From a checkpoint of a small transformer trained on Wikipedia: 9 layers, MLP 1024 squared ReLU.
Each number is 500 + 40 x the weight over its row's rms, rounded and kept within 0 to 999. Layers, rows and columns count from 0. Numbers have three digits each. The size before them is the row's rms in percent of the matrix's.

# layer 6 attention value, 256x256, rms 0.146, rows 105-255, columns 0-63
107:547513550522433546465521523476481551478501511487494506531490481483472445489561504551528451545501439535525517582507497540476565524534509469489513440539495436495502489522546507433431502458422512
099:410483545510495543426504517509487533550547533515509541500446505442479531456570512516476497449553503439477487461500550509545524561420474549484553523515476501579500506583458526474492449473479563
103:530504474414494425495456515516488472523510414439495533441517543524524553563486481536541555479462446496468498471589458558488492534486462473503498490523564519528512497480478444468550514564518495
104:515511450460498492507512568523489575506491506531549516413487545487481502522523415529464507533513590492521541473424499447496456502479520460487508479448430500510490450445559529549445505547566446
102:493551544425499485495551436508533471514527508450523500436508486493515511534502502503517460437514501509432540521486495530543454549448464502437496529605482446513475501491511493494516439546401453
110:465501551517493466510536448430423449495536534497511543527507446513457461500487510515527538443479519512416543545518502509561559526471507492438446541463586500544450505474478425499485439520517506
102:544490543480501550538480464579489487482505615483481497434458527547486413497480538543505484508519462588443477413447552456525528447478521582444537528481547466551533499503522486478467580497593487
111:486512509542533536500517449483486442502495546546531492450471557441514473391479529495430548506540494504532536493532523514553469437425452507491510456498410525497487530541484565535479477506496475
101:491492533415472540472529523510483450534467462460522505457474500502512499462518493396489570437529531512494515479576448506547536531464441491550507459537514503555431566470494505608468497537489488
094:527544458475493405486572507599494540462438480524479522559510474497499480396475508500473600510513442449554527473533530458478491472504540529522512506545496510514425477476564598530567448505441474
109:493538556464435489511510492505449608491459486547489499403478511514501526466530469515461458471407538452470538481602379495482441510481446454501539469482499452497538542546499482502521488481488499
098:498481522530532527522541457532493540502540506549493525523547528445425581531538499434497507520490502486527454523484448488513529459551461535503443513559490447529502534532436608515473498570459460
102:564486531498463468487537476515519465498488473514561546491533518481565467557452558490440485535503422626507522533449520524438498553463508478500491462503434456540503529541604549413416513457566503
112:539504524465526514506505534496528505504474520508537499541530450542460429495449522561498529482450466434506504516540429514465492504403511508502457486510484537445530428513516504432509502461536556
102:492553507554519480415532511494438525448499543422479480546410493481493508509538456476557471446528519510567426490602517540505550458509575478474518489470448499501404435501497506483542445515477484
097:490496470440494539576517483554489480577515493563498514571564499494504519492530471518472482466476448533470539451459514546499480483530430574606490498524433513471463440423518504541557484474463506
104:548614514530489506528522551460512453476512523510505533461549518520594473533508467446519536519472461534561536449479532501379518421531498460556544553539538547509541467507523418442505479555580473
095:493487587483480557492444531516555525484435520539510527465602494522532496446525484537433507517488482431519487418479521421479516552527543432529511505505443472507505483492527492543483525444501522
107:475509491484424518487486503447543563522540509465518514454490492467425493511460453491530476479440503428460505430479542479497495471496497473532581467508542478477500565569488467515516520489528438
105:534479512462536552449490505478526507497509549539476448506437413442459520475594524474488548535450500436514441503517512488475471509501517487557467475471472500514592603531423518459469508503542504
109:497505478506438522507501602485477515544479546524438492507464543500523552495529526471416554519506484532415490558556526505531595487440518504537481473463499514515499495504522476479457501455464521
108:456546485571527546530563514530560525547454537448459513477584545460530567532481516502512473499437499421567523379497438516481523443537470457572515523485525530502483565521524472507499514437496561
110:487483543476497526498468440473546531511530531475545444440538530422493489517447516483505511509457526477632529488462462525529531533503477471526525454476567484483523481475457533475506509533496428
100:497436469493478499509453522557545543593577503534584456475514495452430545490463512531505476542631425520555519507527433486506507503526602569549525485497447481549456450499547495502556522462584491
098:604491465543458520451465490469532533528508568475460536506511505533574442449457514511494501454507481579463517443531472499414484475504526497533533479514501512556444511500486502515423516470476562
096:518512512551506460493546516462480450451491492525469455489551510459576517493502444479432448548474485492497516550545550506534533501569540560539530478479490460468578528504444461501546545566489497
096:462497491442426493462513526464476502466529505499483540520471533508473439557528464515484453514511474450499565469479457494516525555459532529487499482425636521541476578521507505472502527510523512
098:478504478498552553457381484531472526503543526490477505518533558505571530438501482455530498489474433504494512412553451527564517468515532566551432489481501500522462531550584508453487556452446601
103:473516481510512532533428513530521459487471455598521538524522548565454482489581527515459491437488491542530512429577439531507518514508428521458419502508565476502477563499552492539501453505511483
087:525452509468489486561528528492440531553465446512450486444512529512567477464492498563456529518506460447517522525547524455481374526503590520475510555459490558472489471525487383545539492483572491
097:516442575479553527438482506516547548553468520475509452417526560476550477528581460577524450535500441512473495519516534519487539460471558539413508570507452552521477531488489477494476547441520535
101:485446519513444456407559556503475484510499530467470445496488523558502514501456508519450561481554462492476425467443549462494521407517477500523507498488491497512494479471488513464427514458503476
096:463472520489481504463578471580427416504485497502437524474535538459476558528505480534460492514502506491487497500550554491466548520481547613452547483518449487488478472434535504479471492532483479
104:527557473527577559561465458416485501525501542544524537482543572567524457478519543477490515532474482544531563478431488498476503485443494535504493503489463503533453539485504486442561493455477539
107:486456474517547504540517521445569527569475504496486464460535487492495497520462489538497516450528562510554536512517521475497478551516490427538511511488493430473439551464479440493545495507499471
105:527515489489485460490514499496525446544429551479493411495484538553559516492428516486534552501486474503476544538537569505541473452508535518528493504477458554470475538481445489516533489437472544
102:547490471563467554557517452509482472548505488490495537446452529511472441565518473489417513525509471508501487481514537475532481478502536466529428546457417608481448482496496457570410479508506521
093:492512512460450465479462483491493454466471491463487513484496561487480484497486531549455519490413513565525542508540492400573470480460515469556470578494496553506548538514501472453510509441481490
101:490477464469585486467547462507481446520492485468457469483530511520562570485530461527522525571494528492533489489482473477462598510578603589500478509497542530520477496553480466460511529458462500
096:514629556549448514492520447544531561508518463451452542537540539508519516490494519555517514484497450491528534507501489396484543557486466474512476476532535491504509514554534472472473465447481516
099:479494445530530465433515474491467474423503527497423497527494485507455511466544537418532448474534522488506525525440554445543537540501484505564471493514462552500558474490408495474495528478521502
095:502486482507462544481477479539439521514501499436487546511513526551480474521557490445483536452499497489503451463590531484539494574526477484419450479518571455470533527419433447504393523533525531
090:477403457447485489465475434482528497515495585532517480520489427398522426474457522495495514484462459575478484430570517559492524530513508454541562507454596469570510498489428530453495478533487481
091:503545508458537623494485509479507414460581490546504435491533450492389505529474490512446472519506443516480450501523531499435503449604527498540493455486483559501469435508565406496531523510538493
106:518502501508522583514476512499534496519556544431433513444453512552528494527470455537538483448532481541552506512513530589535492561475540504503462509507515561566525459431541470483488497477492519
092:479466550412504474521493512498440377493469533508547487526496489515514492537503526514506517508483464559488516484467555461486507487554509495583551504505447398492553515468463493513490518535432502
090:452540474430531463426520440518536437395482460455466465515546500487543447513484539497476474545524467546501487523515519436510586479484577463440567450541524498444492507526444468572491498520478528
098:497529518488492443491492460498591491523504491500503523509437515433542444475488480502475456515479429486447474444462555603520499516463498526417449515419448519470513544520456464486510512373467498
097:493548446514471514505504593488428417529512464498543458476538469574509463452489525475550543461456516508502503530558485525597480495412478497515463448471463539475476521548466467388590516452489531
098:514553447520516507528509538507473626446462487461449538504451592486386441497522455557508503451571472510512501513525507418514491511439462498486463438473515555472521416563514406567443603500474456
099:483459584502565485504480480514470505521590450434425500507519531504555508486565531526543468517542520454522583472538468537512460549431487489468503521506456564542538472458467490530521525481531532
102:453520441428442513536487491524548504502444450504485571439502469503483462478514506461491455460508509482499479442523518530581477492495504535534512490498489413462474505533465511413497468484475449
086:462457399514511452543558486481460537491483500515524551493487490534506479485570503493483510472469460537539475477410458554490457632474482573465444460497595516522469547448487518478482541467539579
098:573401522525545576532437479446525554494474570485478487493513547479526468577494461479475539484537495485535436501515499469569466479557542537441512470534517557486426500448451493479446516553495573
100:446513484485500560509578525518507504503415495511571582553509488536491502529504463510533494501480463490504507400440432540437492483572481506499473497437492555496499465541545486513518497505456499
091:477533471511515459501571483535469486568590519478535503482454492479506544475520446426432462490526537471511502488498536499475463513476493521481516473521445497516434480526510492469592512540493447
095:464427561497434577544498465555504512443474498441497488505552524514485498516531535462483451441533531490486492521511461517507460495512512541561461492526546507518558571534501444597486478484526525
091:526507483548452491552569458425458498514529538495529499571454542531555570536494461458523419564462488469500560538438512527446508509500521464464478471574473533490493480459422507549470461450493557
093:513482445486524541348466523428518441510510508483608494455523517495575528508583443519527593499465513542558469564489511484479514497552521503523552508454511502490500432435507534527586492536502489
082:466562502494478574511468548499485401507493479488500519428514487513548527526468513492515475562459446527467545509485517560451410507433416509455456513516546459548540505501520447453572508460505502
099:472432554544489568452501541508451465553457450496462484467468565514559513491526435560496407527490551534542495543490546492496486542553508553509501479467434530497480456508496466521592545460441490
100:521529491517535436486587480468548534530462437541440492507562574475475469534564464429452491499548580481547515500489582450496599498473525460523517504512520514493496537389574488482521453610516542
098:543534534503506487527498484435511430433533473518517462519438513447530495491468585525505386501448582579491530503506565475407468497496433511499525488542507536496547489538475488442470559445475481
098:485508423531480534437507461453418535603472504418471477484474466493542564486495519486502469502476465561473466519430506521509488545462444510508433507482462523539496508515449503559480473474426479
091:518474448450488458573512552442406505534464535485506498464580568544540486467546553445488438496467541552447479492437477446536537465555512521473489505485528552483545459531506517498531477475489505
095:538441502516499469457427479413513520592573487535507512491480503552565442492493487456417555464520551486549530507508533526521487452527470492499478532576527540488501474447525570513458443534490512
105:562456550500468523513523511478506564544520556488481478530437510452537505503478450449486498549505479533474508483417525512498546560436456470497448482466469477522510498624497523536473551422481511
099:504538499468530482533433585481523581469534457522489502495528493493467564474512524472474445516440439495413517419541489617527582584519515527478460529504555472510528567601507523426426532518523501
095:545469497499490498452541464508512550506529470541441513451457427437530450520556502516493469503494499496411550555536547504520551560486538520525539511598451484511572589609512494463444448472490549
100:516486500541488456517521512510480447465533472409438440522548523496522545496532492575440513497534562474483519448539514489431487508501486482485503488494486511515493531556503533505551471515565499
093:524543417515505557446496580496442485494487530506478425493531504522468511444602533462508509596486496451519477518540517479483467542522536461572445498449535518481581500519492530454448529546492485
092:482481441460556496462473498480471500494537494587475479437453511454538501469491472563468413463539540453441473539565454478498546468463570538464471556473522502504496472532452435467524458500471533
092:527509577537504533406436478511477541550486528443464568489531508536551493538542534477573479447530477486556493458516457494547525560533514514441523451503581562475465511560519555518490515507514519
094:522435561422514558493489453513468471572464499514472517487503530519518545500467510571493531509579529571484544529479516468479528511516500560469457453584529583519505489522525532505510516479435433
105:425360500503462553498528542482518447562508477530498470434507438482479521575483415504545560485516529581624500487528505485437527473522550483498554457504552509471510440498486467506485488470474445
095:437534471504515544605570522478508566520504559440446522477489509515497529493484506452572520444543501492553534566572509450483535477513466496557459545447524518456551515488491510442588456498489506
091:423503490470491482531518508426466532498429568514479493484496443500543539496483491555466515508457569520486490613479505509539501503487507511509551473529512485511502478539442517436472514467504421
094:493497486477542537492467499543513474463487418531525509454514466521573526510457569624478460503492475535536507479564502417464536484474504528561455495503463436463516517485516456466486473481549460
099:507515518590499484531422556444559549455530537452544516476494531588514515529491507501510445502459414498465526551474524451462473500547429478486514455476511515571580520521509567389494455564495476
092:483529481432506437505519554415494474495536494496512551548486530514463538470544520539469492448541567471503547502510463523516441479536449559534516535512566481510505515493474523591482546484519523
089:511491462532575455460461486500572487491525486464454486456512492532458433562555424478507561490478476480481454408511443567494499537484530433528568462474504408499517493456518499526454560394470500
091:438544505548554508501427505518455464477470557499491511458545456528505509544440510480521472463525481547452496462519540545504475441577529518528470523428462510542511462492499529411512449489470439
084:466531485477474476498506490518574587526433500416546464447484555443511440439455502497532488381517477542559502516456450500515525472558479548504515490448531475480449513449464504477487561527501540
090:505454545475532471512599543514486478500523489489492484509480509533463514470475538460471565467522431526537501467535514528609581519460479503457506436499486491528579548411506523562516503534422520
092:550507553502496475532473579501489485468581502546482566476496542469476511515502560530526510521501554481502509504472493533465486558511481494517459507502453495443481492556531497489519557479459567
103:476529526555476455524489494508547443601442516442471532453515561507542528452571564532543575545480523495564500509475518436501503490548496499457539554656432490538539520520534564553537493493505507
089:543559532450452542492503495474457482498522545505458560492434469459500547480512452492528430474556558470490429545496439466445502450494521449488471507491437432516490541547462588493576401495500426
096:537490507485499497549474519494593461528582535523512507513463454511510534550429489557580525484515519570463475485550454521507574432519549522503464533473506490497430496452539514500501485534504501
095:488445490484457477467557526526532521548522477611497518507493507473475516536570460509505503506463491488533514445511414510524481553524406505467489494488515504550527421485480513440506457459477451
099:472526452575525435525485483481482545539427458497533527444449536523559450472533433459559485540607488472521522427470505560480383477436483477538521523482423544454464488488470611524512485446536445
092:569480483559547512452518558496510566451540486541519501558518449454444535565565499454517465465517524484511517579578522590474424528454562412479423431477599443480502470434458509530486557543451527
097:524494545468466513556560459497598505478457527472584544492466558560473433531488518461429536497461481455493519426441488574520482521526547509471546518511537467462472435492457455509498494495476569
097:414506495511555475487513493513511491452487413513427534517457463469493476466485576510525528524518525535555467467566442466470500442479526499532489520572473490502459461597477494523436539472505420
096:479561483491556485426494457539532548577524460461469538451523491523485554417543527481423489523491514514464545502463524505464477498495468470483544547573483533568510515481542529465519465516448509
105:415521529495453390463464460513532495561522522459481574542615467502428461483543548520452529488479524521494567589511613438531485436482519507513517539538522640518506530444529485402473529520480509
099:446480509482415509453428538493520510476517440484481474514529495463462505503510492480528523601507546414453491503506458466512517497498512587567490640472511473494530533512482491494575538546439494
090:455537513586520494450536490530521553553486526480497513434482566447530408503488538504512463439507520498425537444482567465481417500543523545495515453501479514503529481504442496540512510499508575
089:485511430486491568493544478556533592511455467525477511469485475460461518479450450536527565503485503528469481462561460589490570502491469486521479494522541501534535492442520460578448512557497532
104:508517476485458628442571462526499469529511475502554550526468473428543437483488525519512486498532555492468551493500520460462517500546492561437532509478492472518529551578443416482505486525520479
092:517493522445512572505570487493444488456429572479522513519465522555537473501501418560456535547525518425521516504526465504525527482530541497524526447539494496458439540548487473491493492557457412
084:535641473546422500582579522533420448594495503492499568479478573525486593532561462493487487439525533433516521430543524497460531560522518469578482494461495445480513547452541480455469486476491509
097:524446473523514608499469514520438526538481569490468455557460469547542475486521534562478437522409522478573491481515493521502531583504490529515448488428544483555536487568467469511509521499483481
097:587523480480552519556457448425482519534511506557388546435442521545494422500522502519587527519529553562461473491494489516454496484482493593523518529483462578513522537496470464468520487497515495
095:519522451466530471543461556552459544511515499445538432527586481491481473466477609459557471503419529395517532557456482562508464537473491442569539473463502425480518491507500497503542479528514480
100:479528434464528551507473491526424464501487444475480510509532556522496490499550473497408495555552462587569481450577542497504508551548511517415495464506511482502564463509560478457526514546536543
097:444448446482471473558517548477549501465495570461473495454538498590496457526447470404550510510460512549448580463475546501520539519481473477529554449544565565465550533581528476598523474456480554
101:567496506478479472489529518482497480484457469491567465482481474505478582494437448488410455559478492464442475424462499559523581505469497428503486507415476474519509540525543478423493397561505468
091:545393552493472586543441556541498480564488483474548547503521463484526505546423475496410469526528456450574502509514508534459524482434500465497513511531628434534469464503476493535465564581501477
091:458429560442503473472581519393483451454503540512549490457530497468519515522464509571542470484563585525491512526496430465506538407494561472482462456462514497539495485400443457490535446482525432
088:497445489487505467457515471516511550457424517485461560550551506436492482460505513492510457553519521504394432501521452434615524472533465506532527487457542477473494434491486503523411565564513582
092:577464552483453518433523517490532547478569452530497509509458476545463523517538538507493405473513467492521461432453512510514483551489514480545485437473554510519469596530568516510432465476595514
093:508512500476518511577558478542504511494496476469491493446489451471450454547537480527521426522444508550466448455486505544534459509516523507427455453503489474476556530531510529419492561479478503
097:510466539395477480543525485541523468508532397533526521490496445487524425496536528522512499494501425487459433509510536516452543440534498513528554517501467530445509490454481433478501474507433536
095:450447476468498497464545467452566512527479497570521511533437529492538461487556505549519481490448520496573442492503509505456471485511459443514440468525545524521485464502523540454503457515495475
090:496490496560487525498465493496431448492504565446516514502517540461554498485585546552564536493504500497514422530503525438475529521529441528445479487479505570513531547578474516454496528460511463
091:527506414519424466501586587569524590475533430560522471498475492447521472500528484479520543466503458504507383462529510556505594516450495466529514467536593517503426486470570435514491455495557507
089:533498555517449530479480471457449476524494523445500541479472432411551509474435416479504468574563453483480539549548508559539501543493458556529499547555599445466502492481509548553436457552486520
093:544518509415479529571541553470556439565458554556550519564575536549480483464527514508512501528533561540542516599443493519463466497527485423466480464477454477460580553493463515420539520519601468
095:511512434454566525435509411498508524484505490473471454507506537494504613499530462538445485487576462485429486475515511468539459504543480511462491444462486510532500539528533515479571562481504475
097:510506507499518543461488484382505449536539501522455560496546474523532524547501526566548503488440451439504507529437526531457463557479484562508507553516415487517465473530500505476467482505464449
091:525473415487482531522495464490534508488523502479512466476465532529533564440457492485520538477482492446495486534486511521480565476480524461478519436456418479419554526440447519511536485535516521
101:517502509474496541447514472437382454491475509507412472484481493569441540591482514531514471479516502475540464540576484512526520441446526541526555476454548447500504523537490499497495429502501535
095:485554493507501487426511486546525545479515492460460580522515519528499506475541473446458506472488446475514567511551550543499518525494529482477522502450496553505500505466478481552508533611617507
101:486555533497504417604506514483465449506524543523517493525468542529502491481553554502530440585469578473511526547461476502459502500531520463459506531504449500499560576542478474522586494475502512
095:548533540547513458498537456452439470511454548574465481498516583499426407507557513497480532454452462475546574574443530492538462541490494523489481499498425501538453479494470470463549548483476540
101:541504437529485522508519479532487461513482525568489454486586499591553495488518487556549504488531406482562431425425471479508472530461563512551469494478580566500436472475464532491491594489492449
096:479480535548491522544511398498540473531571494525497501501559495501532488469475552483477456531481466490447494502519494529495501502451398448506553508465526445543544459522527426492469416530543514
097:531519486500526480449511557555510485530471577519473500532370514519503533535510544535454419519512467517496533423519451524477536564488485519466515511499531524523500471505494502499485488491507487
097:497501444491484497547528431579527435496505483500449481513463538470493452538491523575457468487444487511474457537549464548456437482456515517439480475495524550430473494440544502462548466562464519
091:470487549560502526561523461477492456546442465500474584438513440456547480485458422490485446583470487480507496519526483524520545550433547569488400558460489504480538519524515523475507542521516513
097:496497406550489567436431477501474568458517516523487482464450471501537509546517498485517452454495486495503501505517499441537508475427425476522485449422588490523520542487464505509461529461544467
102:494515544504525566420431438485499506539500541517527533511517487484463545512500446435514514460497573567573570502443449574473453536478540524467503484507476448560509469531531437534570523474558477
092:508521446478484445482470511594543580582457449514439505480473548525517451460545541499539575515536452518476423488559570530522482576502511508438496523502528557505496559515481454439469590537523509
090:562448454421536435465521523538520553445484519478497499497483534490466512494527471519465568428517515482475516498517515451449503536529557534503438497543479575492480503530520534561557458453547548
103:540471519507499464547484482444449459477485504581503513488519463565481481456435540526473457541424521512488506472504496490542432519504511535522471515502480483460451503542461523476488500505506565
094:517524455521437522523534490499445454514483533456457534484485507485488529559454433531539580452481504538560441429464454516437548462450486484540543461445562515528439460563442515561537558527442498
096:524517542535474482533520461510472434497463482450476540484523419546488496527533516534465498466479506538527460487510529500488514497491553544462429531468469448444459481448521484575466455461483538
098:484461494535459515482506494460460476532456568445521427496593461534439535457554516506536518509468459512452478545428458553524524480413526473515529480468449416443515438549530508538559523505519488
091:443503445461491502426498508518557469500472479554528472519526532485406479548516499536465531482526429477434452479578450534532467506546511501469443476477515512475526455518416502527463595482511543
102:457439529487501468536502552482565469490549537508550539508464487508515488530463454500518503448544507483508454529504498487522524513482497500504484486494491472435516514460425553480417461567520505
096:493536555541535452435510500525551466481459489481509408538493476555531479557570499502552494482464524523507484500517488418502541495518482501404485502511509514489546537536469515543567486556556522
099:519455499515521497465479486544491495455542422549464521398497495475466489525513492547483510500538510477484458518460484499483508422466484474479471516483533352461529574487517532540448476522532492
101:536512533484468502505448527507516571460409480452570515607487451449508550503523461579479510474521489499530500427485458558466494511576488477488533500482517548468489427511490499525550494518554528
096:520507491445485421521433560557468500494501504521479458531494463513423523441450547430463467464465507540523421479493470464490480538453480438515444428491469540498478533516442437555521475513527541
103:453447506469529495437485504497403470422492510478437478508439519513542559557497519485534490442470471472541478493482447458485473555509512546508440481485484473514570514526461523530469454519478457
091:481513447539450510397456547509493598460580471469477467634478538572476507462459482525500514515515459483472547481528496494477535491510482452570494495487473542559502470495481553460534576535550443
096:482503482489409463446509506540461495435519504530492469574488518504517512449452475556485501475469453556473498463512515553536481549439477544503438427477582468535598462534518551532483563479496531
087:487451504501469470506498532494520480539487499488527541479480521471561520459503561489492422547549497462540528477497498464585515417522523492467521496584486427536536576497465528531466431519464507
087:528460450497518478557485518518496484503486507594534492480527552525553497461474488528578542450501471507433515495507467447561485504494503578485555477518499466527509492549486574489522491458416495
093:510513516565532499548488514565490566530518445457513473447428526561493513515517481482466456484540532459483457486426553534485424552486485563522525466461528497493556524463561535486513488537566588
099:503528448480527461553552512527455447424540573512542552527444454508535487491463443539503589462565500488494481532440519532488488517567575516486431502489536532497542475451523566472548583447520447